config = dict(
    n_layer=9,
    d_model=192,
    n_head=4,
    n_kv_head=4,
    head_dim=64,
    d_mlp=768,
    vocab_size=2048,
    activation='swiglu',
    norm='rmsnorm',
    norm_place='pre',
    norm_eps=1e-05,
    positions='rope',
    rope_base=10000.0,
    rope_fraction=1.0,
    qk_norm=False,
    attn_scale=0.125,
    bias='none',
    tie_embeddings=False,
    parallel_block=False,
    init='orth',
    init_std_qkv=0.0452,
    init_std_o=0.0391,
    init_std_up=0.0452,
    init_std_down=0.0,
    optimizer='soap_variant',
    lr=0.00583,
    beta1=0.95,
    beta2=0.95,
    weight_decay=0.081,
    lr_head=0.00979,
    grad_clip=2.0,
    warmup_steps=200,
    schedule='cos',
    final_lr_fraction=0.1,
    batch_tokens=65536,
    seq_len=512,
    doc_mask=True,
    train_tokens=148900000,
    steps=2273,
    dataset='wikipedia_en',
)
Each number is 128 + 32 x the weight over its row's rms, rounded and kept within 0 to 255. Layers, rows and columns count from 0. Numbers have three digits each. The size before them is the row's rms in percent of the matrix's.

# layer 2 MLP down (transposed), 768x192, rms 0.111, rows 433-504, columns 64-127
106:083099131101173078187116175133148183152088139151136138155126114127146108072084192180124122172118096110134134187175113155104171113106103175124120115178085126109170138095139084118114135132110149
105:105153105072122179107092156090097153116131120114093116111131128111108144143153143036126131154128089121105139182193154168139145167170083169149132082133064156154094060173070113112073102117161153
100:122087157106151105123116084108197115104131136083112138182105105142141135134186103143078095142127105174137195156088116181152130139173142115123115130125187171093162127144069141117145040164165070
097:192161149088151095106169112093087089103116147072135097074098125139064165104138121122191206120110146056096119040111171122080140109097119150171122087104087136155072166137109097096159094152087169
098:091107105077068144107122112154156161131150060146128144164081167172176195172133137128166109111172126129134154127076162110218113131160142125111124142171144111097134167127118142082061182159154113
099:162094183073159110142131108128125109053139115133126164149133123150126204122173122047064140125140147081136085155140085090117102118187134141113146145073139158135133096144162109151123136071126126
102:131116127139071137128096146097130136107093111147144141134173099092148137156124096127108123108197148094161163107152091169146110163071064114156104117126132124088123109094165087147159145149205150
100:088156099158084124048169156119107108153117056083166111171117163099108085105123084170101107130149060114119122103165087105132089125130102155134084049136149141112086126109131117171115126124117082
110:168198110097170205168178164102142098113081112153171159147117123092085101109178152073091101158073143123067092131148110094161160115166118120029133139173164150075128130100096132140154166132138154
103:107114194118101100088185126137113150169117120115125076127123128124106116168101108161161095110155131135109109177164078143119136093129161132126113015206084117121102122073074074146143132087174126
103:142038117160116156136129118120109108145141106133132111103099141170062125131166132160172104122116063104185153097114130092129119088122143074170147140127049144143153113170142075142173164108115121
089:134106158130118109163188092183127167124175123113094072173161179180096140108117187123190206081122121137075131140193115128116056111103112110172096077084178157113122126128140159157089123142132095
096:114121099099101129152114094146156110080089137081137154120102081154184120094143090136192152113126127118151103146162119102104184152135102143103165153090055122119141155183155116093101070147100107
094:106150104057110153084112151167120086106113127159134113155191175162108135066110061130104162139160097130080122134099155132202157166119121186131143131161047091130107080121062096148111136137151181
100:068158096091140179109111116127106112139143123137115196146115129183123099157102143167112110092144141151121136159193123118087096145173121106118127134200123074156206104174120122164144099176096149
095:096171147090099088114087137106099140193126128169156114150178198125164113112134104098050125121168141084114187133113150221102177127120138115169127109121044118134091140125080114152141122142134118
101:121182141080103097148152102128143077105151151190119152130165121110083152077097168091122101139069101094134131114112126137120120104070144094069139135155093127080139134140107100123127096115101069
101:123132122152065123100136116124118116112152160057148086093188113106103092143090153114058141161071117153099156065164141119195170131148176082125188115110156140136138148129196119134185162082151094
106:164088196121116087104078152162176109149129172097134172129153099098162144109117093133085143123129137149124182098133134082132150187087136129109120167115171132068109106104146129092145133203111099
112:177057090176096150140087203106147038123180030111092111191154152123131117100107123154082112099179098087190147090153119094101124145183167140126179083112142137141128152132134102095081161152176105
101:120098153068141141142124152143119102180096144100083124131120141117080178133158146167170116106156131161136151148073059082117111122118101151121158116133137124158119165129097155109128139098114118
100:143120113091101142108128148109164187141165107114151186115189178152122115115129131096122066140110134096162145078128065172133108118076127174166133157151151170049118094103138100145108126169158100
094:124107152158156162116089121169108143144083118154102190141142160126099131101093154135139126129120145080120151169174122125154144184122130163176137194090163086172112130112132123107133211226130111
095:189125110113038094159119141078073102097092149126142125131096119061156136152155141125103105161107110098077169135137133095105067133078147143088122140141177137119080134094139096096160190107108121
108:138153143152122116200134096105112103114096096110202187068065131155104153142176164113132144121127136160168167093124128136121115081107140148103081089093149108149205121138113186188129149120142106
096:130129115116153154094055184123116166145169146136079156163145168187098109127059148107112123153142119066095123113241138128164161111087122148150125140190091140139102134124159128170142111139091146
102:066135099129105132172129126131114142083148130116148135087101088149144133140158145191133124083165106100148159094138097049143147080089084088159120163109165085183092157120160138122176108107113159
094:105185107113168156098153115096130136104181142119128103154178104179135113111098138140034104107159115120056134167092109139134149110116164117113144160118146106123172103129093169109148089094130144
098:122178160167146109128141163087088057183143132103143190163123092123165180136179115070101183199136111106160221067111108105087152095125115108115132148117146140120135133109142081134161095109150084
102:113151146114147099150142077089148142193069173133067114063107157128128123116150166151130150147121110113172151110180190081162139125151070081112094141123125102114145121167087132092109154158105094
101:125147122135141197181149112127112109135157119139141097169089086107178073128115162090105113140099172144128169126145148110157097086139165114116056067200155163134128132144134192102147148115068147
104:097124182113048119125146066147226130119157118115133160095158135119132120139118141096158135185105116170155116091086134051118154122094122101148126110104155112099140138089066127107120100120082142
093:165095110151121157177169168200118108095110113105092082132115152098141114132106129184103113138047098161134157071170102140132126153115130120095067173139131110158112166106110136178117143154079114
099:082116094091149084191097170123141178129109089147149126080157118199159106106128145118109100139149104123138095098148150121158120132091130140163166111088132141093094121075101158122190108133132143
102:118203109137074104122066094148114101110119145158091144133100104108064150113192120179109093098108135113141121196152160124093126074163117149103143168170111150084120129097140135116128166144070135
092:115079078153104178105097144101095173124104103074100136166165136164152143196117133182131098090145154146137124144110154083129083136146138107099167120128151151133141104166121192161109124152111188
107:125101093168172115127111141180144113081147126158182092075116148199113126098135100105083155103166095150114184156113144114132122066135230159208136142115109099184061113079142076161139158086107112
102:125148089083112173121176110092139145087131158139098133129125130049178148108193129137178201082087104098090143120151153071163090145184067156071120140159098093102113141105137118161109156085176157
105:085116133142068102146120149095154070137103179164134130140093114097091172189125141188105188131143160103147155123166151075137131146149112126125184090142103163100133190128179133172157108063135115
088:142077150175140159170114099086185146189103118117121121109155120119156087126157086081121077109123138134158099132146098122138089070109150113107130113134126153152109147159123073141118166104093171
102:088105121144159130131133119140129073112129199182171134120131159156118092132106170132161190145179119104123119139169099136063129126111132120152098140169173120081115094108098148178118096171172111
104:095064128075112147129137131124142150115119077117111085137149134142107127151144134133131108125110136083135135103158093126177176146138084166206105122085181105146159089095103137127133130147163148
095:144135110132119112066135110120098151085205113141097094110091117143150130111200087099104151243089101110175151119109155137120138115084175142074157166153114167120157119054121130151085149172114126
101:123089126128065128193116130087154144158100154122069102097131190175127175107146184120133093148069160089104115094131102093150147133139106129115148119076122166099092128122080129177216131096086154
094:130097081169104156071145091130125111080136135116147161156131132081160190108097156174130141110090106140154204138157155174124117119205156114119133106165057111177106084138169119110143098091061089
107:142134201135162150094174172132093117126077163187153163159137199144129113142140132149168124119154100153140168209177105154094083161130095180110088171098160113127089179129123054108117106140107139
105:126110130141103121063078144093104022085099093133069122094198093115048100116044132133111157115104112100124147074075156138105128098126101093137119099118161134054144149089103149125132082138156183
108:185174087134140103115103131103139120126166150113161133107087188101218126125097113129166122150129096111117066136055108146155128160177122163197129165153115149127180115166138096202064099070157106
093:101122161155096110151115084170120178114063191147101174170121037089111142115071105152162093113159099181167124188105150105177131167062104119130148125143166159120169148155141161154150159119172149
101:093136127194128138080145165132136159075091124145171168100105145119150134129154113157123196170155170114109143121079158149135118146147101170069095111121121093131162047105106135112179100134088103
093:160160129126138125148086116104087097127124126137146142116134175226113105093199124135111149180100111090127133058135077187136106094129099122084148167083142156199152163174132116100149160143132101
096:122138126147168218096151122133111134159118154066151093152073155090110120065093156134095141114107161081129122120076089155123152169126094102175144160155096122095084165117148120131087110189097101
101:077223135089116085129101098136169196161142124164137141127131108117122141130116157095096148149093241124091110173101149176103141153120106160153118107161157138096168166120105146160136127150180132
097:193145095112142145094093107105134148065073124059155144120121097132106145164070156114111098146182128121110097120215136175083207102255113073103076152099143105170132152117166076130129155161164137
098:114143100120115131114115111098125118130090168208120100128129134124174108204187131082167127094094115124138103149214098133118126132182073098143101100172185148133136126095127126139148140139095149
100:165070111132100105168166140122143128091107110126149132136104119121068141135068081077125112071133114153137150095161079128115143111102162089075130113149084122099059133154118128114141172158149143
094:158111151112178129153149091136098135173115097122063215171153172120112122132114105130084144136092079127146130114133177075085106095053114117110153121076107135121159153146112130119138129113095134
096:111089114156100112151166091204134169166174121083091121139139117113142158134103164118090137065180098160127164159103119116169109160098159176168182163047151133160090092145151101159112120161173125
102:155110080088170179174114115073127189127106139124142146127088124117170136184111152081160115095141148116155088206154161146108156164136070085185052058183192142084144176121129138100139170184102103
089:145095126131119129089086126151120160160128103129098180108096120130106139083103149128124137098165133135092158139108099165164077152171163153112155132059112074086152172181140137103159141160104094
110:197152112157142140201150098067099150141130143136110173117099171115146137114138103101093158103151099217175106150106124099147164147107182141148148165157111132124152079130074107145123116099135106
100:122099175147080065108135128159079115070097095116134105182135062086121131200104088134139118136099131100100077120123076155131141159135077124097102119116168119133073112143074099111110053216138111
102:014142102161103124104120129139136147147093156130162111158117044165069149136148085081100158169139095078137112123095094147163112086109172127107122156161092128084140159142120152103103122110136133
101:172043124142105133083165123143138168108083171132110117106129174176145086155115176103152100148189106182142097138096134163104171145163110152104038165164127133130123129140173063144106140151189140
095:151100098118149128105088133113103125191151152173101173119176171164210117139119144080142150179090172107156087129122115127041140109148101119171055110153129139151090078131100079122165161142078118
104:175115143124108183100092101118080117132103104116139106164121111115131159164138112144146089109173172095114126134093125165134120112173122083108148042153145126139118095159151125113079132153143159
095:088146143177121108163193175086136121077127109168092084070131114161111160182077188136090114079154152121121121131100098115149144091121103142149093127155060111118119153150102047070151113140175132
098:156122156083184104094070149105166158106100169134152150144156097110074111193073157148136105173142128136128134118149157157083140143158177163180106097175150068194091159116127155182147122136157141
103:155082166146137162114135133087124119145110135164116168118166099123140091120107111092166151124086062120120117091110141117120120124088120120105111121121178106119163099130134099164140126084110101
102:168132119139069116142101145136148103149114119103123082079128150073129117133181070103156165168120111167133090067135122143138114192125121122125068165156093122128180064130108175134174158159139143
105:147179139058084120134123091155117148129161152169150184130158079168137084121205075158167131094153093103136102152120165138176168100123098083125065106119121137155126153150175135195169163100075164
100:186167097143216144130120123159127105181102129101109142128122057115173200169145137146133162098111130211142068205167134146118128112141110227169061136165080124192104114090075097092146122118117116
# layer 2 MLP gate, 768x192, rms 0.125, rows 434-504, columns 64-127
101:067148140111134108051121090137138124092100085197100153144086126165092137084090104091094115142130121091155125157119185188107080145146144119096104127144132139087136192137086121192121128151167085
108:136155072155185092110162133091101162123113184047101135118128154139087097132176109136128126159104140147114134189129145131157185112158121132156149138151139110133039173129151114163080115129114113
095:138114139133103114189130115123163123111087152130211080095155110158144130156123121138203170134115098114133149156104109072134179036129103113153132083101060107133142060059115134174088087128099167
102:119152123139161086087110206134148199136138177105155133145073074164133141171101106102097089089155112151137062161120159099153088179104115141143080133121117122141099096047155144089186079153136138
090:138122137166139146192130243144064136146130151103172173178126139162084118149156107147153133051104079160111095115128178055160083111141149135129167121078104119143162057144105104159113181130149184
101:151122093210150106070125156196209072142160144089099123102122158164159120125099151093176117121156152184134158142111148089178109109118111128118164111105175120147146126121114171130109149107102049
093:109102175156130171138142199135093103104120167134070095106083053173155129139146094127095156081135142115144081171048134163154131105160139133112150119137137107135172109141119146068143143101079135
109:124054128133113148155109113118032145153151178106164106108107163088135175127099083170102149120203134086138138173132085144126148105106127147179132073158095064096138167085091106123153097060099097
093:129106148117069047153113156140106127184118126099148127185116098156197084111157094133124136133152129132129093220137177165064113121172111164096126099146104144095140154103114099139106132177092094
098:121091102105107060086145088105132142114113171153195122075130129125119086133145076125111150124139118107130125142097139146072154052142123068106090138126175138070124100164123100149145067167140101
082:152078106114124170119129089109130101121114086143202137130160093089123198124187161124085101109148140096124123158132136153157180145061089144123141150147136110177169089113149051108157151124112138
093:119154153127221081164083109110131109092132103098100176143150089135108146226145127120100102099149064164084116137177127121093111201156160127177152147130128120055102067157121156145060162145109143
086:147120082155161144116141128112087133176138117137153148129144134176094130160152114158114138099115115156049144157163126103118110053115136192097065196185110156165179106161161165132167134113130153
099:133116113128137175141085108116137072063151161153169095167123125176133196127142113110092162155103190080126091122113113100166076108147130194082125091120129084095124080101072128143076072155148145
093:071081177132095068156169134133114139092137114119140180117123127106054105149122136082129160076123091134099092152163141174096111101067125097078165157099134194110161153174164141100206198084059123
111:154109128134091152143144086144082109146094107131090141114176098086123119116176194142097148109142116170160095078132134116112127159195180102151110137117125131105138098140209045111197073135107169
102:135087181167092101187164123116111156085108146103129075133167162124135169153108122165135127061163186115131122118128145115101130121118105150092158168155089152084087090135175158094108074137131095
114:173091118124089139132140110142159085112147112126090067147132133136164061125142110099126165073149122099179133131111094088100052126164088156108090141165101142136153105138098063119149157152134112
105:065140147165079170108108103122143080176153148163164099142087089099109058158104116144162127118094154153124143084123168097120115138126163107132076188109171116057145097069195091079114133154142099
096:201170139150096160145136132119177122103150113103099059139123092153171084095120167142138137170099104066120090181187118129158053155103138121156191174153118137162075077100115139115123111100108099
101:136111168080179089132140097129144100107194084063089167133094135122112127131121106130108119163139135097143131100134111130159101125079097160138132161107115174137088099104104096166125162113096110
100:107160168109114191110190085173143118136092120164086161147094133129134125133123125096108102140098112166141141144158140075130146160136134111134112129132156111142156067174104093121137170124122072
095:175105104088032148099118123105117151164056115122123144109091121039124107147145150136069110121152082068144131171133147170169107163107114141129116093136105096116148091169171192173168123094155074
101:160069201127128152159147130141097136150147057132098144124166112144129104164178139139162058127135137146152117042110122115107175141155129141169093175150162105116142109132106183075104167159106142
090:168152118151139135186091109117097177068151155165198128128113143159155098123140136076138137120119078099197116114144095107155131106160155062116165168166151125136149098123162170101122154126152110
112:117077105136102118128163145125143150152092147168126117118126168164121167105124156164159192106129113159134147060188166136137151096086066070109119091121077114076136094043112138119152078101156162
096:207116143059173097181103166163097080089121119108205121151115174101085106119101199096192050164181091149124062099152084104113132163129149118145131112158192111157134145129067143149136149130112182
099:142103156152162142105114158156130143111085154143098122097102184115126121079132171163170166143142085162136135076123029117108126156210111192106093094154118121141142128122107136116185122129109183
100:178100138150151082126141096124113128105112129161139099170167145162178079102150181146179157134148129160141144095118172126071074136053112109163124075071083148154156155192118174088122137108079113
095:121157106113122082172098158159121127179108068143159102104124136101092117142139106053122116068108125098136134144176128143166153101169122117177168151137152113087183116075179112158102138193103162
098:075116152086128121090096089130099098157115167106172161112109175155109172151085130113165149131158117197107101136117103118133142102092105111136114115082109095136096115167146092153133100120115082
098:104111103113192111106164125130123155114138150105151102088132100145111099152150149154212087115110081143178107081109075102075144134159164108141114103139117134168150157149091130092083161121167082
089:161147142128099184158089118159077101112165129127140179110105123073142093158148100105141152122083122122137155155109116170128101107085078166136175101166133077088109102178152163146134144155091128
100:135105089143103141125138143139141166116110103115142078162131039138085145108090137085179103083089130139122117181132142144117111131098103135152069046133121112090071179114124081125119113146119122
091:175169145141141080103114163106096116133174151203097112162162180133163152116116120137151140124088152135113156145195129090092123113158145136122119124148134116072128202133162127130101209122162095
090:144133135104112076163077155152100085087103072130106124163099075119107137155100144160183118142136109159158138151099140134098191158161136180137138087173111128133090182156084137119124103199189149
119:165154115150185210166124163185122133140087080106156127093144161120070114149158150167097133118127163097148142092084121127140142112136096205100140125154127108145135087132150095115102123132168217
102:114114151155081119174104163148146142124123099161136139059136088124089160139098152153113148157107191169153142168187113173131100209103070168164163163104078075128111168138107090130158092175158116
097:110086102114084108028146065160103144113090129116128127145116174130092123172053163135131145113116083174118088155060148058093085140145090144109144114111116142137114149127121109132146135133119132
099:142101094176136104158126117148106123197102136148162140068111173113179188148159088150148099126098063152128138126194178135196171128132140135127116120135124109173134108137116117148180130106102122
099:154161184095170161172080149093148146136104104147077096128151113136080108116117128132143133157140109150158117092095095048135161073172116134105207199151150140137119099110146098062115202115113192
090:085099142155098077141097112144117127149115147137174166155252164133155109137122151119159175122096087134088179137138086129158125115151101157184154071071132143095156137135169103150176122068110140
100:172110161162135175136103106173172141114173099138091121160119178154080074162150083049154148080121105156123103161131142136153103145105127150077094132185115109116115138084116130148140124188109127
104:042079104136130098140133074103143120126164169126102124154156161182156173139080078144087144160107152068075108177075158152131134130134126191170172208134090130157092158098187181129105115140129133
098:087099105108095112172107129140094117170144079136131148067118097139163094165117145144117125162131122067112075149075151102172131166143149092120123107105091118130112172131086180189190066144122144
104:153155068088095093098192072101146096132133098133145162090139159145139108161105145096087135133113148095161136109118137086146069163171100059161140160114145120153116157113111113096148100026162151
104:172079102143129119182097129110136161059073099102105126112083112110062158117166086157147115157088125107096113051128091131136092112114150066118112151193080129152138149110149153082173081174142176
098:082103144145111086104117149113125152103158089135133100214180165135112167184109163148161113142088115086153147143121049102137117144143150061089158072135144084159128121159128165121232128158104137
103:116102137148134133142113132095141113153077080171080076171051090120145157137131216137100147109122122106187151211165109113107139156190122158178125123130096126166107128102122110103108118137158120
087:159131115152166179120206110138106117125080105118117119063180085103118118180136104105139103094173213128138059154131101095139108145058107174137173105115151156162153057144097138106102129166117116
098:136136142142139091105189169150097064066085176116129136141125159104136119111118119118081124097117162122070111039125167125137093128097150150137114148086148152170132099188172134172138125147114066
098:111094156166157151088097142094140126129108157096152141162080133115114158156152058177091123141126091110127134084116128095169148116146121124074110147110158136166083094162169117084119118129099131
112:127135082113128080167123168113100117141118091125144219149140132153086092102106131119108122157169155124104137127119115120153148085105125151103095127159131130166154102150104078112130101149134085
107:179167107142081109147160126152108153166124127158093120127148136121107131152095190088124160140123149051180142193191125121151146151069130129143133081130108124113106125166145204071109113145132128
114:180161126111092082142143095145162118119111128093105140141105174155116131123134112151122122101116154095184113157129165120070146100165098123117085118090174137130172131077099171086120116179127141
093:111126081116097118055138103134106125113107094130145158138129140141121061168130184132107169152116080123196144153177152144107144094143122114128141144066182100126162051138155144180119191137151074
089:112160195111114141101141086092120090150111116067167147094133158163174147085103107164140187140143063164129099140141121167191167129081134112082105089190118137169081136100129229095125115080132110
098:108115096162171162109115170129100139153092132194137131105143123069135145150151129086118142114174149145156118172113087158158154078163135073112147048113164097068182062147237118154171111115156119
095:203152101150070125136080130179072122127111160169133135100147105099181051113155142156180097135138167141108152177117143148123174148129139147128096104104096174112117077096127080128110110100133112
098:099166126112113110044113157093084107148118087110148105080104052127156168115132105147093103111093115061110159097122132110119100131157109105091124076099111098155147097189126131133124111107140105
088:071158071124105136112170143151099163165108159172088093101155169151135125093138137099135135113160096168159125075101115157115098113130064105132160119118134086150127134114178134166097101106072137
102:128123161095182193074111142081112116097129132119122132161135206150099129130104119189151099085140127131081146065121163107138142055136169137106121176126155146125104135145135104191085114137072070
094:108102170101064133069114115136205143136143102114140123090121073173094105099160198178127077090084142092122118144130167150151117121133104188128090162131091123071115169150124117129138121136107081
098:145110147091149153126175130158111186118147103029115091144046135139137116097079110113107126174153104131151174110102122102169085095148061081107103105170091127141143123060119099110190135122128126
100:168106153133167136161109139110134141112138137161189106123106143178162091138137161109118150086082087055169149129109139117095110159075134134138115108095174104173106133079123142176152098145066078
095:109135183145089155143169074155106139095126139119114165139085162148109126102126102167162142131119078169131123091148155115041122171138200128074128105169140086152157069169099095158132170126139143
100:129139133023123130140089039124134164129192154157142124124152141143144143159172145206118096131148162134069094175085166188146073142076106069106150151132108142122074140179093195147067149093174129
098:164151144130145101137135196065189086122185120095100140133151151082191229139135194138166096180094105140160121094121113081168159070116096149148106172136085093101107163176080128112129101110176164
101:062116048131093145073135174155117106151088147110138159170090144148109117099168125145154103181131117097127152050165145102101106173127121100128162164095117172108140094099113135097130124216096113
107:101140126106124186137123125188109049051133065079115146122157138161140126134125103107117112117084078138141112204083093093137172104140139058150150139133099152139162143183098174109076120143146174
107:111142153159119131107158111124120114125116154138119193174114172096094123064075108147157089138126102100091124134102125095154112173123169184164139140133068108104116159128102078132144171139140052
# layer 2 MLP up, 768x192, rms 0.125, rows 434-504, columns 64-127
102:110141145133089145131075131159185135102154128105117138131182112093144097154168140125141207131104134130099162132143088104153177145160113082146129136142180160105115048082165099096143108181112203
099:135142091158099151140136142163172162151145115143157162121134186142084162150133172144144118148111090116081132139092153112104128165111125087107107108156117118105121176153089096098082153122161124
087:142143114146127117099112131106075127130162152143151144151094096145116119129160118120045033185142150104090130091122133175144119139117162148102142122139078170139140131116178144069135158184083068
104:145110117121113077105098084159147103128144183091106154134073076108117112181152102175111076104158116121114095106133144117120063129062110153142097172102124130099075155124149135144161118151120171
098:141159142117097149098102054150199100083135098179143108054142109124124125133081127134092122114088158113133129125161099162173153135144138130171142124140129095103054189108168144122097104132125142
101:105189149078094119175160105099130125117092082164103122108106114042139126103162149077121118139132174164152080148176130129162205155102193191082118126107090117124095130131186089162107090097122202
090:105122158194148113136133140149131085172150088109165161163121160075116117162109132150139099072149070168140094103153130099108121110171101171119092122079109106139124133041087142106099122109123181
101:059086199107167137110157111053124120121116159161103175111136096168082111098146088134130109162116152131134140132141153089192147153108136107161087153108116150154117086124173113159105126105187170
094:076122181144145109112154110108118154174161162049048102136170120108180142124145173150143138100112161107126102144079125086113115122102161168162081086093128146167125169138101111166108154120137105
106:118100083105104122091087083105162150134169104196183118115143094113163154144142107080131115120192125117110117107108156171150118140113151091097078113135122041107142131170124088131157118134121098
085:130076139138120106135141219145125125140125099075031118152130192087152091093120082124184142140126144088174115112149147083117068141161134148136079199125155119094152148119072137144146099103129134
089:190112130124049164166123161157166161136088146098151093080102140187133082089168141108133197193141147105109125098074033114191130132159090115114144084116116125164109170090173143117136124147152138
087:134141145156159134174141086130151148103144120141161156060140146127175190135101086084081140113158097120111102172109144131127124167068156144166082121157101127100118086170092070163160132096172084
094:177139099091115175155117148115133118092203126103192085150164107129108165148107096103113134155100194134133062132128165085150122097111121181090110077125108127089089050109100136149167083167172140
093:108085201121040108148029185124070138096165143115161163121129091082108023130137077080107129089074122144138121097157138104153081166061143110106145124126124123080121156169114088118166116137092165
100:178120130190115158074106131128091097082094119183089126133065112201107156156154150189170079148181136159058168130149047110152157101169107120097112126143166154103114114143159240109172183144080181
100:179110135120130140082115068153130126131127103103156098123121113118147092194125162181128125106097165164162195129132134137119128097128148149107209135160137163084102131119193159142121114154168058
109:143114194139103140112158093139134144121088130079094091137111131064156118110116107136109050119135113118081158104121118129099123149151180164110140141138184099121148128110105205069115106167056116
108:085176162137098108113102196131151088067114133147187189139140081125160103118136138163194173108139159137147103169167149125122067082107191139063162138088134162126166137067172141065131127168173102
104:125111130143171121095166141207144124135170086136229157198182163131085106120069105178131096156120138123105165148138148149160109104093139119174091046110180133175122132148094106109128165125155185
106:133148146148101170069189138183105079129100181163142112115122155161166111158072151119081205127137076093087146123160165123082107169143126128142147108084118112164162098195135180168164112140087118
097:134092132179134127105124115098126136140140125148153102129101112149130117091132121147118169118110132109134132172134168066143109119170137168136155134122129095136051089139159115153185104075140133
092:111125117141175152137152100148155114091171154144156125140168164168125191126115140139197134136138146137113168086160080081084100098155159197133139174087187160123130155120090082133114104172083152
101:147134129123148170155139120132136128131076138141145095128108131120120093125095146103143178144115179139106150060164147146146086119140153090114135149137149145167104089085124131116170124170124087
093:165119165164112138124129145118100111149119162181063127083151107120106072157072109107136153175144059146141182101174188093134104158157150107154143091058106122071132164151124059125139112136081084
103:164177102138182142128199121136131147128048109181127156147128192130159141137105188111077148205156116087107123143150079106103116195103114141114112136144109084150097134145201130108163131119131123
096:170149168115149157125138088088099066104105102165140068115105177133070099125132182127143035161130170100142103177115121094145113158181118108109150128169184135066110110102063132148142182124121131
101:142103113154120114161185074127134130171207154112121123202179125141160125131086125125105128103197148114067176144126096108134163138148140025160148145107058150120158141120159111082155128120066131
099:155191130123140170141141125123139116150197115104086147146137132113103173066108115127095161040115071079159124148091124115172093143141116178146165072142161078164168094149092128124105133140138125
097:133115148132189125153178164114135120124081105129132175120149108090117112127146102077130125104070115066178141169176122068099073087131173163144130170171170186111125091124108117109135154176058080
095:077093097139155147105163160100110159131098149113139138076139113079157074184150151096121125138112104083110146097162110140045115107130119134113118076096122155219163110102145135131124048199092093
100:128108109129116123155133136137170155190143170132147163126119145124077104128114076167061126125128127117099132166133117201177137080154146128136137125168166116082070088104113140149176111115088096
092:118156128139146077131151129120092081085184113173157074147131124138099109089120145118104143108165110132170158128116148142149119183061112113082092094081126151123146094148143059141176104068170107
100:166119151141101124169142122136132072108099136167100156158135135106114123137125137099102092187091099121146175141163106124138144121141043133111170181103140104068115093169178181056125081116138096
087:080075135090171201136119134132076150053150121119156118146108171163095114168134159071139132093149097133174163134096123172168164141088163139109195115153189169173139129135132177111087125125125118
099:136129158077112173157122109129140098098107068095094095132055080138049178147107155165130162152111184154151123156088173107134201113139167155136130072140157090126105154154142136177156115176149161
109:107063077156158164111113146107142130154112131127123173063134079116184109163166144160175108099123077137155115126140083131118153059191118168162143164152107169138061159151102134092138119116126063
106:127090138176079142186115125155202097140133130122077124126180158153090092163094157152107178097159161158113126145099127143067066133029140159152080125043143119103056070081150139091096112150077153
097:137056123144094076134131139190169101104103123084135124122099147185101095197173153123119089092182136161136068105164102128116091106096158181136133161110119165123082158122098150110131142206150157
095:186107091156093173140190170218130115079124137146122136139097100088137112113147073113118144124128060123196141109147139170109175143114169150050090111109151151134106175079137158102125077064109140
095:135146169136155121089136144153151180172153143114160110159059078120159148118072111095112094152130092084156142149166081164205116171190171174191180149114154097139170152157034122190122136146107179
090:087162149129160090091136170116094119116062156161118079124068131094064170167112123095159104142146063131145123066107150176176176173148116109122106151157106112153162177117143129164091154180197141
102:107092111089105077192150129095056160148086211124115155134126153129117102126073167172113120181053127088108126121148135107160156147138135091138120196104143100080178101158124063130074088078128102
093:184154153094077108124145073133097122126079135080108150145151120088115114133137150112184111150147137138166161078120132128074108077146117146087095020156112142114138092106099147124106146100192161
104:167123133142143167115184161100155120108124148156108182153124145184103128108154088125164115124131173141166164086146118169143119162103138167077169138158147136150084095131127112128110115088097076
105:115146070093083147134126106123113133156070100141112108098160129131069132129056183138121160125127135091148182115135129082137153138158138076135188122116088051083163144128083092138163147137078137
105:117115187179129132156173131118110077165128136131137103105090146111115137189128165182055127158117129061106092122094152116218154095139070086144161159149068143125102230083164119171153097124093105
101:117100132173096111092192175180154132128116070115128094152180170148093112191119096135133126169079095104123143150117113118132110136128186100097130108115144124113122096117106124119180166143072131
096:174080118124142098118110158117106098174094105132098130161066129149118091110137166163172098093147168111122096096202109094070114150180119097119126113148087091165090102145112165087106116134156082
094:150074131177185113093148169153144143135098090119110128130179142201139109101192106106172154150163094088081115162135108178129097157064177163129166140066068152157117107145114134123170149180122109
105:154139130065142126119124144180176083082115150140107181166126182120162117125147107125099083145116192113074072101152134098155109125108132170121112106120153174220178093200152126125146165144132126
097:110140144142122155077088072105173118145068091138178154184076137107164108124059160138156052132141086125108159167113107123098170127205095135141102166148151130177144145168136122214085120120137167
108:124149113105093102095146174066157126195172106095201133155145170119104152146158132130140078167004149154103117090095160098176140095117102139115127088108126145175202188153121149121132072179147066
104:142077088134141153083070084136110064132110122166144187125121112087180162135123131094125129162169111150183162166123127168094103140151129114120102102133126114157132173095167084081108121091134132
112:144140107112045132111108086087231125169132104137106093090078131149120157133117144143135114151086115086109146107115118128115148122155128136108114090151133106056153119171126120109131129132155200
095:100094139140169194138122143118062090138148071135074120140129119119087141112119101115149123150089125083167175132079131132082156144081149164086141106128074219178124099088126094118147145097104190
095:129075122158110112165158109104149112142112091145095121102139138143122101074160129170137083091135223123147163175129135122111107145147102100125094156102102109075141120134139106174096158134077130
095:121177134067158162135106092135144132158075121119117168155090108097100083026144152083148145124124184174176119161135150120112096148128160174107098217156096087148102130155091102110171165149158143
096:111155127079146133143161179110124108152089076134164129144132087089074133124080167108116176113072156135157121109127114184180165073157109092180143112145100092179188131108139182158104134057136109
109:117132123101123152185130145152166134121099135133122121185128154061140112146162159146080162103138145060154186121155126111084179144104158142055136163108194097137110130111095051163119146104116124
096:165121110128127108098205130156142093157168169173166094128052162139159131126087082132120119098107112187188111116085106143111166088104126114165100170161118067095107119120092163115148112164076098
099:072083138154109108163110133195152120107132117109129099101124129120099110060136053075137104091104153060057121103139124115123169156133068117144193116154103064135211124143097125104124138058112087
102:153141113124054155124118109101119130100161094108132108116169142183120120124169171126148104116115066062080120124107107129128184128067151145125120121099093095109168087150098105155153156139059104
101:136182108149045137108104080054137137116127173147130142127182139129112167117113172101107073115092131153169102143068105131140126066139181181122103143130136162154129105157113153183114150124125121
098:119148065156055077136115130112133107127203154137096100104117125166129130092110145140149103068085104075112133145080116138092139118172108127111074116101118142127166129111103115078116134149156154
094:110126157154162117149137126116198098180188180114118151129097115132139105188172149147081100110109138090082147109112110123080143168114109072160063087131067155105102194126136144095199148118131131
092:182088144081169124114165184137116089120069143139082121131116148152122121113140073143123127151183173123122120126121211153166150156133097136160167141195122130154132167199177164119097106122220086
105:144103145119174141096102160127167139125114084116085144189126116085155152129143090090113140171140098127056108081124119100153146128113180190123137143118175092096112119133147168055157114083118116
099:104098126126171153155126117129116066128099066155030153136120099137157189133090088143112137155121118149136129042103133111120192135140133179090128136127195102139154126083165104086125118071109112
105:099146135119118129139122156130138016161131046151113109081142125097092123150088161131097126147142078092113141151101128084129180121142112088134135092134132101104172153199108113129146051137136162
102:122125178087152101057155161154185117123108115156110130133134107173146104099150111125146161083095132090116142150112155105146158114150116049142179098103122103098121130121154092175131136071124134